{
  "n_kv_head": 3,
  "vocab_size": 8192,
  "norm": "rmsnorm",
  "init_std_o": 0.0,
  "seq_len": 512
}
Each number is 128 + 32 x the weight over its row's rms, rounded and kept within 0 to 255. Layers, rows and columns count from 0. The size above them is the row's rms in percent of the matrix's.

# layer 6 MLP down, 96x384, rms 0.0447, rows 0-71, columns 96-191
size [106 102  98  93 103 104 100  95  95 103  98 100 101  99  89 105 106 105 104 107  98 103  92  92 101 104 101 100  98 113  98  97  99  94  99 101 104  98  94 110  98  94  98 107 101  97  93  92 102  96  93 102  92  95  93 105  95 107 103  98 101 103  94 104 103 100  96 115  93 101 102  98]
[[114 126 146  92 154  98 129 109 162 149 163 139 125 112 127 121 158 200 118 120 116 207 110 136 203  96 151  72  65 121  97 152 103 139 115 133 148  80 116 123 184  79 114 114 123  88 178 164 106 101 161 149 104 117 151 131 108 158 133 140 114 133  76  80 118  99 107 111 120  92 168 140 147  82  83 100 141 103 167  76 131 128  88 149 136 135 135 109 114 110 106 148 144 142 111  96]
 [103 102 173 103  77 159 154 179 201  95 120 114 124 107 142  66 106 110 129 179 162 158 116 187 108 144 150 126 119 146 178  90 110  86  78 163 136 110 115 137 124 141 235  84 133 221  89 127 153 104 102  71 170 128 121 114 123 124 136  81 140 124 127 152 158 128 108 132 159 124 126 122  96 100 136 158 118 158 122 125 130 138 158 135  81 132 136 179 142 124 117  77 126 123 116 114]
 [117 142 143 111  51 117  80 150 180  96 122 158 117 134 132 170 109 105 149  99 120  68  69 138  60 140 113 119 162 139 139 110 167 126 121 127  88 127 142 120 106  98  72  60 146 100 123 133 129 112 160 134 115  96 103 110 131 133 131 107  93 130 153 151  98 126 157 157 155  59 147 129 150 140 161 141  21 192 170 116 133 121  93 103 146 130 137  58 112 133 102 164 148 133 175 119]
 [ 82 105 109 134 170 135 123 132 116 192 134 188 125 125 102  35  64 127 134 167 134 110 128 105  20 120 128 113 115  81 154 160 109 137 115 124 145 136 155 138 163 173 138 140 133 154 134 114 127 123 131 149 110 129 161 141 147  99 132  95 141 123  71  66 111 144 155 207  88 142  73 109 124 121  86 142 189 149 109 147 130 120 158 128 117 137 142 115 111 131 151 118 154 112 110 130]
 [130 123  87 100 144 166  71 116 130 102 145 108 110 129 127  89  97 100 134 159  76 129 123 102 151 120 154 127 120 126 104 123 151 103 155 127  70 147 147 142 123  71  95 185 172 155 139 112 149 209 158  67 164 136 145 133 127 117  10  98 116 137 143 165 131 163 141 120 101  83 178 114 128 118 147 131 109 177 133 105 125 147 115 144 154 146 117 135 132 113 117  65 108 166 141  98]
 [135 109 168 152 133 172 140 102 197 167 127 117 150 128  99  62 117 142  63 138 140 183 181 187  66 119 156 142 180 164 136 171 208  65 113  78 114 168 116 163 125 164 177 193 145  99  96  99 140 135 132  90 144 120 162 143 178 120 114 132 128 122 104 114 118 182 104 161 173  78 147 122 145 109 103  75 168 197 118 112 134 123 125 143  71 120 142 169 123 133 143 112 140 158 120 171]
 [109 115 181  98 109 157  90  81 177 110 145  55 129 137 115 142 136 143  96  83 129 168 156 113  65 122 129 138 135 107  97  74 132  58 125 132 136 114 119 139  94 214 119 141 126 157 133 135  84 130 188 150  92 133 160 135 152 143 112 128  94 122 185 141 145 114 136 125 154 124 143 147 125 100 118  88 134 163 119 164 130 144 117 135 127 117 136 122 146 142 170 155 163 156 190 101]
 [104  99 188 157 153 107 136 160  55 148 104 143 123 130 120  90 139 141 198  99 134 173 136  97 197  85 122 155 126 127  82 177 150 213 216  99 136 125 119 119 136 150  63 162 129 101 151  89 161 119 143  97 179 130 121 125 129  96 123 141 129 139 224 114 107 176 154 111  71 102 160 104 118 141 130 152 121 194 112  83 119 147 103 132 110 131 137 199 144 133 150 124  16 127 122 139]
 [132 106 106 125  83 112 121 128 156 132 164 182 124 107 131 149  76 117 178 134 115  13 150 111 164 144 112 136 142 135 162 140 157 167 123 139 117 105  53 141  57 119 128 117  68  72  92 146 127 144 112 124 119 119  84 135 103 114  71 127 109 128 120 179 138 115 183 138  93 176 131 112 156 108  94 124  66  93  91 113 138  99 121 148 179 122 123 149 145 135 144 164  76 122 185 103]
 [114  99  98 109 122 122 196 100 149 116 123 120 128 137 133 174 120 117 141 100 143 148 123 132 147 106 113 178 135 104  58 133 175 116  80  92 127 132 118 154 170 141  82 121 120 103 124 177 159 131 187 111 103 119 173 132  78 135 126 124 123 139 152 104 101  88  98 133 132  50 158 141 174 114 123 121 125 163 120  46 131 145 142 136 112 123 141 102 123 169 123 146 154  85 169  75]
 [165 104  75 189 116  98 119  91 142 137 125 100 133 122 138 129 181 136 150 193 125  90 100 119 220 153 127 175 121 121 133 153  79 110 101 123 175 145 114 136 100 119 114 104  83 135 148 122 157 160 112 104 172 129 183 139 141 123 132 147 144 117 150 131 130 129 122 126 218 142 118 122 101 118  74  59 151  76 102 197 124 121 125 144 170 132 108 130 149 100 138 131 107  83 154 193]
 [106 182 147  85 137 132 159 141  81 121 145  83 122 132 147 102 103 126 133  46  75  56 153 142 194  55  60 140 124 138  98 123 131 139 144 131 130  87 149 117 128 123 137  97 161 116 170  90  73 139 176  88  77 128 165 128 154 136 105 116  95 122 120  84 135 123  95 138 109 126  76 127 143 103 175  96 140 154 144 113 114 128 177 143 121 128 120  72 125 151 136 187 122 201 184 121]
 [121 149 111 118 141  99  67 144 157 136 117 205 126 129 127  42 115 152 129 109 117 171 102 172 206 160 160 125 185 142  79 189  95 127  92 153 195 112 137 133 123  81 142 126 173 130 122 140 150 165 202 148 101 130 131 125 144 130 115  99 159 134  85 121 140 165 172 161 133 116 131 133 131 194 145 108 134 144 148 185 109 151 132 104 154 129 151 113 122 150 124 107 101 164 111 133]
 [110 119 162 108 118 143  78  86 105 147 129 119 135 136 118 161 162  85 106  60 133 108 159 142  77  64 175 119 142  96 100  53 140 161 110 105 143 126 108 120 139 221 113 156 155 123  83 146 101 148 124  80 176 116 138 150 167 134 180 135 137 132 120  78 112  83 130  71  79 156 131 125 105 149  89 180  97 135 109 167 123 112 128 117  88 120 120 111 117 128  99 155 122 188 166  81]
 [141  89  70 125 152  89  66 135 107  72 132  98 123 124 122 118  79 115 108  85 109 126 161 102 136 114 161 132  85 148 127 115 132 163 147 145 126 197  93 109  98 137  44 163 131 139 169  76 125 141 148  63 158 116 129 144  65 104  79  71 128 116 154 110 147 165 161 136 183 111 110 119 109 168 183 190  95 164 116 137 138 118 139 133  72 125 127 133 127 130 122 115 153 174 111 115]
 [ 88 139  89  90 162  96  72  94 116 139 119  93 134 121 138 141 174 121 157 106 114 127 138 125 120  97 182  89 116 152 160  89  99 148 100 133 168 125 102 100 158  60 135 115 111 122 132 133 115 113 160  45  91 138 195 152 116 158 150 115 163 120 156 148 166 144 120  88 149 171 126 131  91 141 197 147 132 117  96  75 120 118 142 117 142 124 141 136  83 132 132 163 132 166 198 156]
 [120  91 214 104 152 128 151  96  59 144 140 132 114 132 128 101 113 115  60  95 147 133  90 121 170  93 137  38 111  86  78 122 145 140 120  82 117  80 154 137 105 135 162 130 118 130 114 153  73 109 153 170 153 136 138 109 169 113 162 130  97 143 127 111 135 168 111  82 123 144  77 127 156  88 110 124 107 162 111 115 127 125 144 129 115 131 130  75 136 125 158 195 116 166  87  74]
 [111 128 111 145 135 132  84 146  88 152 141 146 126 134 139  66 113 151  95 162 137 153 132 120 107  65  88 126 157 160 123 124 128 116 120 116  79 110 145 112 114 145 192 121 128  88 147 123  48 154 154 148  87 136  96 120  81 125 112  98 120 140 160 146  90 133 130 144  87 140 154 119 124 107 154 102  59 160  84 139 125 130 164 119 112 130 122  71 133 110 120  85 121 124 129 120]
 [115  68 170 102  82 164 162  92  99 136 158 177 133 121 129 103 112 158 116 105 137 185 139  52 149 226 136 102  99 151  99 151 146 138 207 123 143 165 137 119 128 160 112 150 117 201  64 134  96 122  95 169 114 120  76 128 116 109 137 137 130 131 139 100 121  91 107 133 113 123 136 116 130  88 221 103  66  61 170 121 132 133 102 123 155 126 119  83 130 118 117 124 161 186 165  90]
 [147 188  89 100 133 101 135 112 151 138  92 109 121 136 117  36 135 134 110 127 125 150 117 106 185 177  69 127 123 153  87 169 175 151 137 114 132  79 137 135 121  89 100 106 186 132 154  98 102 160 153 194 103 133  99 138 125 138  98 140 123 145  44 181 136 173 180 103 107 159 129 121 127  93  55  94 108 168 197 119 119 136 143  94 146 136 128 136 160 108 102  83 123 170  48 104]
 [134 173 110 101 166 115 206 162 135 132 111 120 134 146 117 178 131  96  87 118  92 129 117 199 108  33 139 195 131 185 109 159 121  54 131  78 169  99 129 131  94 179  75 152 130 231 103 135 134 189 119 133 125 126 150 132 114 128  74 167  72 129  70 160 137 177 128 150 109 145 127 120 104 103 208 162 126 147 109 119 132 135 110 128 145 131 130  35 177 136 102  91 128  69 190 109]
 [116 126 134  95 165 123 198 168 138  85 159  45 127 121 128 166 135 143 164  64  92 112  89 166 234  75 105 130 173 124 164 115 158 157 121 138 122 136 113 113 147  95 125  93 124 175 149 128  95 147 144 185 121 127 104 134 195 140 168 121 138 134 135  80 130 119 158 126 219 209 123 144  94 165 165 181 117 133 122 118 126 117 173 127 137 120 129 103 102 102 110 172 144  92  86 150]
 [115 166 106  78 100  96 152 144 179 134 149 128 137 131  92 146 168 146 147 184  96  93 103 164  87 125 181 210 124 184  94  84 119 149 142  71 140 154 143 133 161 133 193 135 116 117  25 107 133  87  85  71 128 134 152 109 165 143 120  92 174 123 105  99 131  94 109 100 140  84 171 118 117 179  81 156  95 145 155 159 132 108 135 106 178 115 136 106 115 128 125 116 108  82 103 108]
 [135  99  97 103  91 109 165  57  91 135 139 162 123 124 129  57  72 161 116 137 100 103 141 115 123 112 170 145 127 138 124 115  63  90 106 104 206 156 139 126 174 176 143 140 102 100  92  80 115 137  91 125  81 114  59 114 114 103  71  73 118 130 164 154 138 176 128 110 150 105 227 115 109 157  84 117 131 152  56 145 141 127 131 120 155 125 138 104 133 128 146 149 125 112 138  88]
 [114 133  51 156 131 102  76 154  58 136 141 102 135 140 124 120 132 106 162 170 104 182 140 146 208  64 170 171 131 125  97 168 147 165 128 156 158  93 121 112 135 108  97 136 152 123 113 151 116 146 110 246 147 144 143 145  72  98 102 123 106 141 165 112 145  91 134 113 119 108 146 124 110 151 186 190 148 182 123 114 138 126 143 129 127 130 135 109 110 128 102 124 138  74  93 173]
 [113  38  80 130 112  57  80 119  56 153 167 183 131 131 124  96 137 136 197 135 109 179 171  73 175 125 153  83 152 159  92 103 159  86 161 134 143 160 119 125 133 102 140 255 115  44  85  92  79 115 136 145 177 139 117 121  94 167 147 115 105 135 155 118 126 121 116 108 118 116 122 125 128 123 153 102 108 135 147 105 126 157 157 134 117 138 113 128 144 121 145 178  19  88 141 152]
 [137 100 154  79  96 128  56 114 183 136 119  23 126 129 112  90 128 105  76 160  82  89 174 164  98 162 141  87 162 147 101 116 169 163 104 118 168 154 115 115 119  71 187 188 128 156  75 134 124 163 106  98 135 146  93 141 111 134  68 116 124 131 107 169 113  68 147 161 102 202 153 138 133  50 144 105 137 117 172 104 114 108 104 129 123 113 145 223 162 111 104 124 106 173  91 173]
 [142 101  49 119 107 160  79 136  28 122 148 132 131 125 125 120 104 118 130 137 146 109 132 136 107 116 117 108  77 109 108  94 141 125 178 132 126 153 134 114 199 113 158 173 149  85 113 149 118 123 194 156  85 144 130 134  94 112 131  89  93 136 173 150 115 152 104 113 156  79 115 135 123  78 163 112  92 154 126 171 127 154 172 134 127 136 129 145 115 129 114 128 115 129 160 118]
 [109 205 159 154 166 157 161 130 190 104  87 151 121 129 120 140 110 152 198 138 102  90 131 228 144 128  99 109 207 117 132 131 156 100 147 128  92 177 128 146 112 138 134 117 138  60 139 152 133 138 208  70  62 128 107 126 110 137 148 129 108 119 131 105 122 168 126  92 153  97 105 145 130 177 133 106  73 111 189 165 136 149 145 114 138 129 159 122 116 107 128 151 171 160  54 135]
 [141 126  85 128 103 118 125 117 123 169 105  79 141 138 132 116 100 129 153  51 107 145 101 160 152 127 124 185  91 128 112 104 157 158 179 135 145 145 108 123 120 132  94 145 131 162 124 142 148 132 103 192 131 128 192 151 107 137 100 166 142 124 114 137 122 155 122 107 182 163  74 123 120 129  91  39 115 121  79  96 133 134  96 139 121 133 158 168 133 153 131 168 189 147  95 137]
 [162 135 130 144 135 202  91 132 128 141 145 210 135 138 110  66 143 149 167  81 179 155 130 127  64 195 123 133 157  79 142 139 158  91 160 151  96 161 114 150 135 127 178 136 110 122 137 100 107 114  57 168 165 122  95 130 105 147  88 115 184 136 116 166 156 131 107 110 112 153 129 119 147 114 121 111 154  66  99 112 121 138 126 110 113 132 116 144 101 107 146 147 178 133 155  99]
 [128 121 130  93 129 133 121 126 135 174 128 114 112 113 139 108 161 144  68 113 117 117 250 121 151 137 129 100  77 122 111  33  84  84 143 105 172 126 130 135 169 160 117 127 132  90 112 123 102 129 118 145 106 132 127 128 118 117 106 114 152 135 125 119 100 134 140  93 158 194 153 132 132 136 150 199 166 108 152 166 127 120 129 113 118 134 126 207 118 139 110 204 137 127  90 135]
 [134 125 120 141  92 140 185  99 130 127 132 133 125 111 106 180 133 154 163 112 155  85 141  65  77 186  88  98 110  94 150 145  59 146 171 168 239 137 115 142 135 126 149 112 164 123 107 127 134  70 201 108  71 130 107 142  92 129 160 118 113 119 141 104 118  56 108 210  93  94 108 131 156 101 165 167 123 144 125 166 128 115 126 117 143 128 120 124 109 122 129  56 126 168 180  88]
 [141  96 149 144 158 142 110 169 128 139 118  88 113 119 141  68  70 112 199 118 118 128 210 107  60 116  98 115  78 107 154 141 164 125 111 154 148 126 141  99  82 132  91 150 133 210 193 135 131 125 152  96  86 123 112 133  74 140 129 107 118 143 144 191 112 129 118 135  96 105 112 122 131  89 118  98 135 128 190 118 142 147 128 156  48 121 129 143  94 122 130 160  81 194 163 107]
 [130  75  98 103 135 156 137 130  75 169 109 119 125 109 149  92 169 141 148 114  96  54  94 120 161 100 137 144 158  73 114  73 129 135 142 158 130  96 150 134 116  85 162  98 133 174 129 168 129  86  51 179 127 106  98 135 140 116  82 148 125 140 168 121 129  86 122 123 129 113  93 128  82 108 105 192 111 144 128  73 123  94 133 126 135 120 105  87 107 139 115  99 122  84 148 146]
 [137 114  73 115 113 110 151  90  99 187 123 102 132 123 129 141 169 109  68 135 146  66 184  71 137 103  89 136 164 118 111 117 110  88 177  96 111 134 138 127  79 163 140 100 150  73 121  84  90 119 188 181 189 119 153 137 121 145  81 105 103 134 144  93 138 119 152 136 117 150 135 114 113 156 174 160 107  43 138 190 120 110 102 112 127 114 142  90 119 123 144 159 147 101  83 128]
 [147 119  92 150  88 145  87 137  78 124 138 153 127 143 116 121 128 120 109 123 122  98 148 145 125 120 126 124  99 121 162 127  38 166 179 188 124  98 120 136 142 182 178 131 172 169 156 155 130 148 144 105 118 122  92 119 166 106  78  70 160 129  98 107 102 155 159 137 195 136 142 128 121 213  64 150 148  66 112 135 130 140 163 114 179 124  97 178 122 127 121  52 138 124 118 130]
 [142 132 135 112 128 136 171  69 124 170 127 183 126 128 125 128 131 117 147 104 105 117 142 147 121  72 144 160 187 135 114 122 103  99  94 164 201 120 114 144 126 135 117 160 130 207  57 131 138 105 141 155 137 124 110 111 122 121 131 127 139 124 118 154 125 182 169 125 131 114 116 133 115 127 153  78 206 153 108  72 115 135 166 133  88 119 133 158 114 131 141 122 127 115 151 120]
 [147 113 106 146 160 113  86 142 170 146 157  66 143 129 160  62 114 143 108 155  81 139 158 133 134 176 105 151 121 177 169  76 161 183 106 177  74 124 129 139 130 130 175 137 136 124 104 126  75 109 108  75 129 140 164 134 144 135  76 145 151 125 166 117 137 178 127 137 165 136  87 130  88  53 148 121 145 110 214 172 120 100 142 125 153 127 132 140 128 136 146 149 124 160 155 200]
 [100  81 141 139 182 109 148 141  86  64 107 213 125 130 132 103 131 110 129 115 159 132 128 173 184 101 155 137  99 148 168  86 129 140 106 159 102 164 123 153 113 146  82 110  82 138 139 120 117 140 210 141 107 118 153 115 134 124 196 184 179 139  98 110 161 120 124 146 139 152 166 131 134 146 131 156 155 183  73  58 125  93 129 115 147 132 138 172 144 126 115 123 199 207  93 114]
 [ 72  99 106  89 110 122 144 141  98 154 109  61 123 134 137 213 157 123  88  66 127 227 122 142 161 140 135  62 100 120 107  75 123  82 165  67 130 151 120 116 117 159 158 148 112 143 120 118 111 131  72 179 154 132 159 135 118 121 172 195 111 118 113 114 144 119 108 136 130 137 106 138 105 181  80 105 163  71 131 119 115 139 127 116 123 120 139  96 147  86 132 149 150 153 201 117]
 [125 181 169 131 163 143  94 138  95 153 141  46 118 137 128 154  55 112 214  82 174 125  97 114 121  92  93 157 104 100 144 102 146  74 106 115 106  77 132  96  76 150 205 104 103 153 175 145 131 170 128 182  78 119 184 132 142 139 123 112 106 129 155 152 145  95 174 144  94 123 130 122 150 100 117 125 218 167 104 130 128 120  85 121  68 129 143 136  97 118 132 153 162  77 150  92]
 [115  91  11 151  86 135  99 138 114  99 133 203 119 142 127 119 113 142  90 165 119 144 156 123  45 109 134 135 149 192  96  80 164 101  95  67  34 144 134 141 143 164 128 138 102 117 125 108 139 147 109 123 145 131 165 127  99 134 141 135 118 127 123 160 107 143 123 144 153  36 119 140 127 173  97  53  63 151 166 117 135 125 147 120 108 127  97  97 136 125 114  89 219  72 108  99]
 [115 104 195 154 142 145 120 154  45 138 134  92 128 129 133 165 122 148  83  93 116 143 190 104 163 103  87 100 129 146 111 136 127 163 151 112 155 151 144 147 110 111 105 153 140 129 142 161 114 108  90 135 100 124  69 153  76 131 124 121 117 133 137 111 120 116 161 139 163  94 105 142 151  88  89 154  97 132 173 110 116 145 120 139 111 124 121 101 118 132 125 157 144 133 157  96]
 [127 150 145 203 174 104 141 155 148 151 154 182 122 136 141 196 136 114 108 144 114 138 131 116  68 164 134 112 168 106 171 105 142 119 181 173 114 163 107 121  88 113 125  73 176 180 148 120 119 112 236 157 147 116 153 129 166 166 121 104  86 130 176 144 176 164 107 167 104  72  67 145 160 100 122 148 168 116  87 137 125 114 110 131 142 119 124  90 123 162 113  61  77 191 210 148]
 [133 146 136 113  92 147 136 139  77 125 132 130 138 121 105 123  82 132 118 185 116 106 106 144 106  85 150  87  88 107 117  13  99 102 146 164 162 132 143 122 111 126 110 124 162 138 121 142 139 113 108 145 119 124 126 130 117 132 134  94 143 129 115  86 146 130 143 100 149 192  60 134 135 143 168 163 100  19 187 170 117  95 160 126 130 135 151 187 148 120 124 147 168  70  29 143]
 [174 121  94 128 108 162 128  97 119  92 123  49 121 135 163 110 116 122 100 130 184 129 151 142  95  46 165 146 102 106 128  80 113  80  91 152  79 156 113 124 128 153 129 206  96  23 141 104 149 108 142  59 164 127 154 117 103 105 121 101  85 133 111 100 117 117  83 127 154  92 101 132 123  87 210 207 139 189 132  71 136 138 111 118  50 112 139 127 117 122 105 151 111  68 115 183]
 [159 182 149 159 177 154 133 121 202 118 155 105 130 112 130 177 127 154 117 143 153 150 119 199  93 155 178 153  93  76 101 186 125 113 135 151 132  81 127 140 151 141  65  74 110 142 172 142 124 158 159 100 110 120 183 134 140 135 117 167 132 118 134  95 156 130 122 149 167  65  90 149 150 134 140  98 157  84 105 129 125 102 168 136  91 117 141 105 148 143 165 127 118 154 104  87]
 [139 131 149 160 128 150 122 155 137  87 139 116 122 138 141 206 122 176 103 121  78 133 151 103  88 103 128  78 111  89  83 133 154 109 148  95 132 122 108 122  90 165 137 143 102 112 151 112 111 158 231 120 178 137 148 128 143 127 112 129 117 140 218 111 121 123 128 128 146 141 137 119 128  68  76 105 152 106 124 148 126 122 132 137  40 128 131  94 134 128 125  63 140 253 147 152]
 [127 142 100  87 144 147 115 150 107 147 147  87 124 131 135 128  78  51  96  97 137 118  95 129  95 149 124  91 146 153 101  78 131  86 166 104 131 133 126 104 104 177 112 146 108 139 226  82 120 125 155 132 117 122 126 142 166 165 162 127 147 131 103 156 153  64  99 132  41 189 147 131 128 111 154 100  99 141 158 107 118 142 138  94  48 128 123 170 130 151 144 110 114 147 117 182]
 [144 176 141 145 119 130 101 147 203 140 158 131 140 124 129 106 137  88  63 111 122 120 207  94  38 105 181 163 114 100  92 125 124 154 128 143  83 167 168 101 137  90 158  70 175 104 115 113  66 142 120 148 129 141  94 143 136 132  95 107 143 134 132 223 115  96 108 167 129 212 174 131 126 105  84 152  78 100 121 170 119 117 135 130  72 127 107 118 157 126 113 171 133 210 100 139]
 [145 132  81 133 138  94 102 140  97 164 138  73 130 131 155 116 168 142 144 162 160 131  32 132 115  93 131  99 144  72 132  90 107 151 154 198 137 134 115 131 182 145  68 104 130 161 179 119 143  79 121 103 110 120  90 105 126 119 180 177 162 136 116 177 149 131 104 100  53 161 166 120 111 176 130 162 164  51 120 148 108 128 110 102  89 126 128 133 107 142 148  78 141 114 115 165]
 [152 110  73 154 131 126 209 112  99 129 155 165 138 120 113 121 129  97  90 146 127 113 117 167 145 147 187  83  84 125 113 114  98 181 134 145  61 125  92 140 141  76  90 228 128  97  55  63 109 115 180 123 126 142 139 130 169 107 173 110  90 135 121  73 134 137 179 112 211 133 130 126 105  88 119 178  37 205 127  87 129 161 141 142 138 122 127  90 139 142 132 142 117 114 132 122]
 [ 95  95 167 133 129  67  66 112 153 111 122  53 124 121 120 127  90 142 126 175 127 110 138 119 181 202 112 108 127 196 158 162 109 108 130 124 116  99  96 125 118 141  89 144 139 120 128 127 135 120 119  97 146 138 125 160  78 134 121 132  64 138 167 179 153 144 162 131 160 164 142 142 144 112 189 163 130 137 106  64 128 115  97 137  82 132 129  95 138 152  92 138  97 166 167 173]
 [159 144 166 148  45 155  33 116 161 151 121 150 129 127  91 141 153 128 115  95 154 101 188 103 171 121 120 105 128 120 134 186 149 147 129 117 192 133 149 105  79  65 209  95 141 136 121 125  90 206  98 172 122 118  54 124 133  96  33 110 104 127 110 127 144 127 129 140  48 111 101 118  94 150  80 113 135 177 151 172 125 115 123 112 169 125 133 206 119 143 129  87  88  84 105 135]
 [146 109 178 121 124 147 137 108 123 139 170 160 126 130 129 117 103 173 150 138 127  94 125 135 105  86 111  73 184 114 114  62 106  97  93  80 169 124 117 128 139 111 162 156 139  74 135 145 154 126 116  84 133 142  54 157  92 125 121 142 135 133 174  87 133 163 132 143  40 107 102 133 118 162 142 133 165  46 128 143 126  65 140 124 183 122 138 136 128 135 151  84  65 131  70 127]
 [110  73  93 147 119 138 155 148 132 139 101 123 127 127 144 162 174 117 111 107 107 189 186 100 146 217 126 113 122 116  93 149  94 211 165 191 119 134 170 147 133 162 192 117 137 170 153 139 143 118 101 120  78 139 174 116 154 106 186 144 139 133 150 159  96 135 163 117 205 110 136 127 112 198  52 136 138 111 106 198 132 136 154 127 139 135 148 125 134 136 172 130 156 139 122 160]
 [113 148 140 145 112 152 135 128 177 137 141  54 134 144 118 151 105 103 142 119 134 172  83 113 113 152  68 132 126 124 120 149 145 126 164 198 158 105 107 115 104 118 187 161 144 249 158 142 148 137  82 162 124 127 149 137  70 138 107 104 130 127  77 114 111 147 139 143 147 110 100 124 115 196 120  90 167 160 119 141 143 130 124 131 100 122 127  82 111 129 122  84 169 146  91  53]
 [162 103 151 113 121 113  87 146  96 126 122  68 116 121  92 136  60 121 163 150 144  64 189 110 156 115  77  90 119 139 161 186 179 142 150 147 140 190 116 126 141  81 140 118  81 167 170 146 126 139  92 200 132 131 146 142 106 139 125 171 148 126 166 174 135 160 147 173 139 154  93 125 142 150 125  67 156 179 172 149 141 110 137 131  97 130 108 169 142 149 131 153 127 148  99 147]
 [157 120 131 133 131 141 119 113 155 130 141  37 133 115 127 134 172 118 160 111 140 192 160  99 147  99  81 111 141  85 101 120 131  52 133  96  84  76 112 151  65 104 118 156 167 134 197 140 185 128 167  95 154 121 131 136  85 139 105  70 150 136 153 107 129 142 121 151  88 126  87 128 113 106 184 237  80 111  94 128 132 124 147 133 157 117 121  72 145 142 128  98 125 136  97 141]
 [151 119 210 144 118 143 140 132  79 120 142  96 131 133 122 137 192 118 105  63 152  82  77 112 166 174 125  81 163  65 139 115 155 135 112 165 175 179 123 148 162 121 184 145  94 132  94  78 131 109 127 207 167 129 192 151 119 103  67 194 141 137 106 126 140 167 106 164  92 189  87 118 108  78 152 142 184  55 156 161 127  82 136 152 157 132 141 111 152 139 138 149  90 125 151 141]
 [105 102 160 149 193 149 124 122  44 190 108  50 130 128  98 145 135 163  49  97  72 145 119 140  50 103 133 118 148 144  74 196 164  83  74  57  72  34 124 144 118 131  80 147 120 114 155 162 155 121  95 127  93 128 138 138 110 110 157 129 110 130 105  73  95 146 133 110 182  91 152 124 142  77 120 183 153 115  80 125 133  99 138 130 110 140 124  67 134 120 156 189 104 197 124  68]
 [142  60  80 170 137 158 151 106  78 106 146 125 134 128 141  86 113 127 215 106 140 105 135 101 116 118 151 166 172 135 139 158 152  76 111 127 140 164 101 100  95 151 160 128 112 148  96  92 136 150 113  86 139 131  93 129  84 119 137 190 130 129 111 121  98 131 119 111 165 108 138 133  84  94 123 133 205   8 142 140 118 110 137 103 146 123 121  72 140 109 119 175 193 138 147 119]
 [ 82 118 130 123  86 183 157 133  68 122 135 185 130 120 131 102 163  85 114 113 151 148 133 138 103 107 135 151 112  75 118 106 123 155 158 115 184  85 128 114 134 164 141 110  65  91 100 149 140 112 149 106 122 154 119 117 198  99 141  86 144 124 114 127 129 170 145 136  87 135 171 134 130 133  90 143 147 199 143  72 134 138 100 127 171 140 147 128 141 114 128 136  64 105 167 171]
 [122 109  94 140  92 126 125 108 119  70  81  93 114 120 112 149 149 126 223 155 130 135 120 115 179 174 117 126  57  96 123 126 157 137 214 133 162 115 145 104 153 106 131 189 101 146 111 127 171 135 197  49  96 129  79 116 107 150 121 162 144 121 121 110 155  80 114 109 127  94  80 136 127  83  63 165 183 116 184 135 119 121 137 128 159 126 143 119 132 115 107  81 139 139 129 114]
 [143 205  99 152 114 123  25 152 202 122 134 103 127 135 127 150 150 154 147 111 139 156 179 100  76 103  39  97  90 112 175 116 131 176  98 127 138  96 113 128  44 109  72 148 134 147 150 162  90 153 174 163 134 116 134 132  20 141 134  96 134 126 189  99 129  96 148 173  65  65 124 126 143 124 194 119 120 204 129 167 111 141 113 129  81 131 129 139 121 154 135 152 133 177 159 158]
 [105 116 105 145 118 142 101 125 151 177 112 154 136 139 129 130 113  54 133 134 146 150 129 127 102 151 103 141 183 151  81 122  82 175 141 113  94 124 123 102  95 119 186 120 133  71 143  73 174 125 134 164  98 138 129 142 154 136 118  75 119 117 150 108  93 116 145 172 135  94  50 121 115 208 126 144 116 115 139 155 131 134 142 166 134 126 138 117 143 139 159  46 106  96 129 182]
 [134  70 125 115 137  59 199 138 169  86 124 160 141 117 124  68 160 145 141 156 104 179 170 186 160 146 168 127 125 174  84 147 124 173 107 115 137 140 148 139 201 130 166 100 221  99  74 108 114 118  52 118 135 124 162 133 172 127 118 133 141 130 181 180 113  85 145 112 172  81 104 128 132 115 122 135 122  84  77  81 136 108 163 126 156 140 126 144 112 130 129  95  90 130 118  91]
 [124 196 152 147 101 142 121 116 147 168 116 151 120 129 115 111 136 140 108 138 108 156 157 143 136 174 131 169 160  84 114 140 115  79 165 116 154 118 135 127 111 107 236 124 119  79 162 108 130 126 129 101 145 111 130 126 155 143 110 106 117 123 135 115 138  99 141 149 175 176 115 117 107 139  82  79  81 105 124 118 135 151 103 132 177 128 129 160 109 131 122 157 117  91 173 153]
 [ 96  77 114 115 109 131 131 116 141  64 137 132 119 117 138  81 121 150 124  96  83 126 147 176 137 137 122 147 117 114  56 185  50  49 121 119 133  82 135 100 116 151 141 148 132 100  79  83  90 148 136 161 114 134  37 117 138 112  51 114  98 136 121  93 176  96 129 137 109  83 190 134 103 140 177 185 136 111 103  84 134  91 135 105  88 126  99 129 125 142 134 174 124 163 137 113]
 [153 164  71  93 127 177 107 113 158  74 169 114 128 135 135  94  88 133 130 165 163 160  91 133 156 148 129 152  94 105 117 121  66  73 171 157 195  89 140 163  87 228 154  97 119 169 120 161 138 117  71  76 107 146 191 123 101 124 162 108 137 118 107 110 143 131 124 144 110 180 164 122  94 135 153 153 160  41  96 164 120  85 146 128 118 143 101 163 112 130 149 122 119 158 177 154]
 [104 128  92 177  79 115  95 155 164  91 112 165 135 136 140  75 146 126  85 181  79 156 139 122  45 144 139 192 168  99 167 120  95 138 124 156 129 100 128 105 112  99 127  64 141 192 143 158  89  95 126 139  95 143 170 148  95 113 159 176 119 128 106 101 126 124 146 119 129 125 128 123 140 178 186 197  63 193 171 143 130 101 138 123 133 122 172  62 134 165 115 127 167 106 154 178]]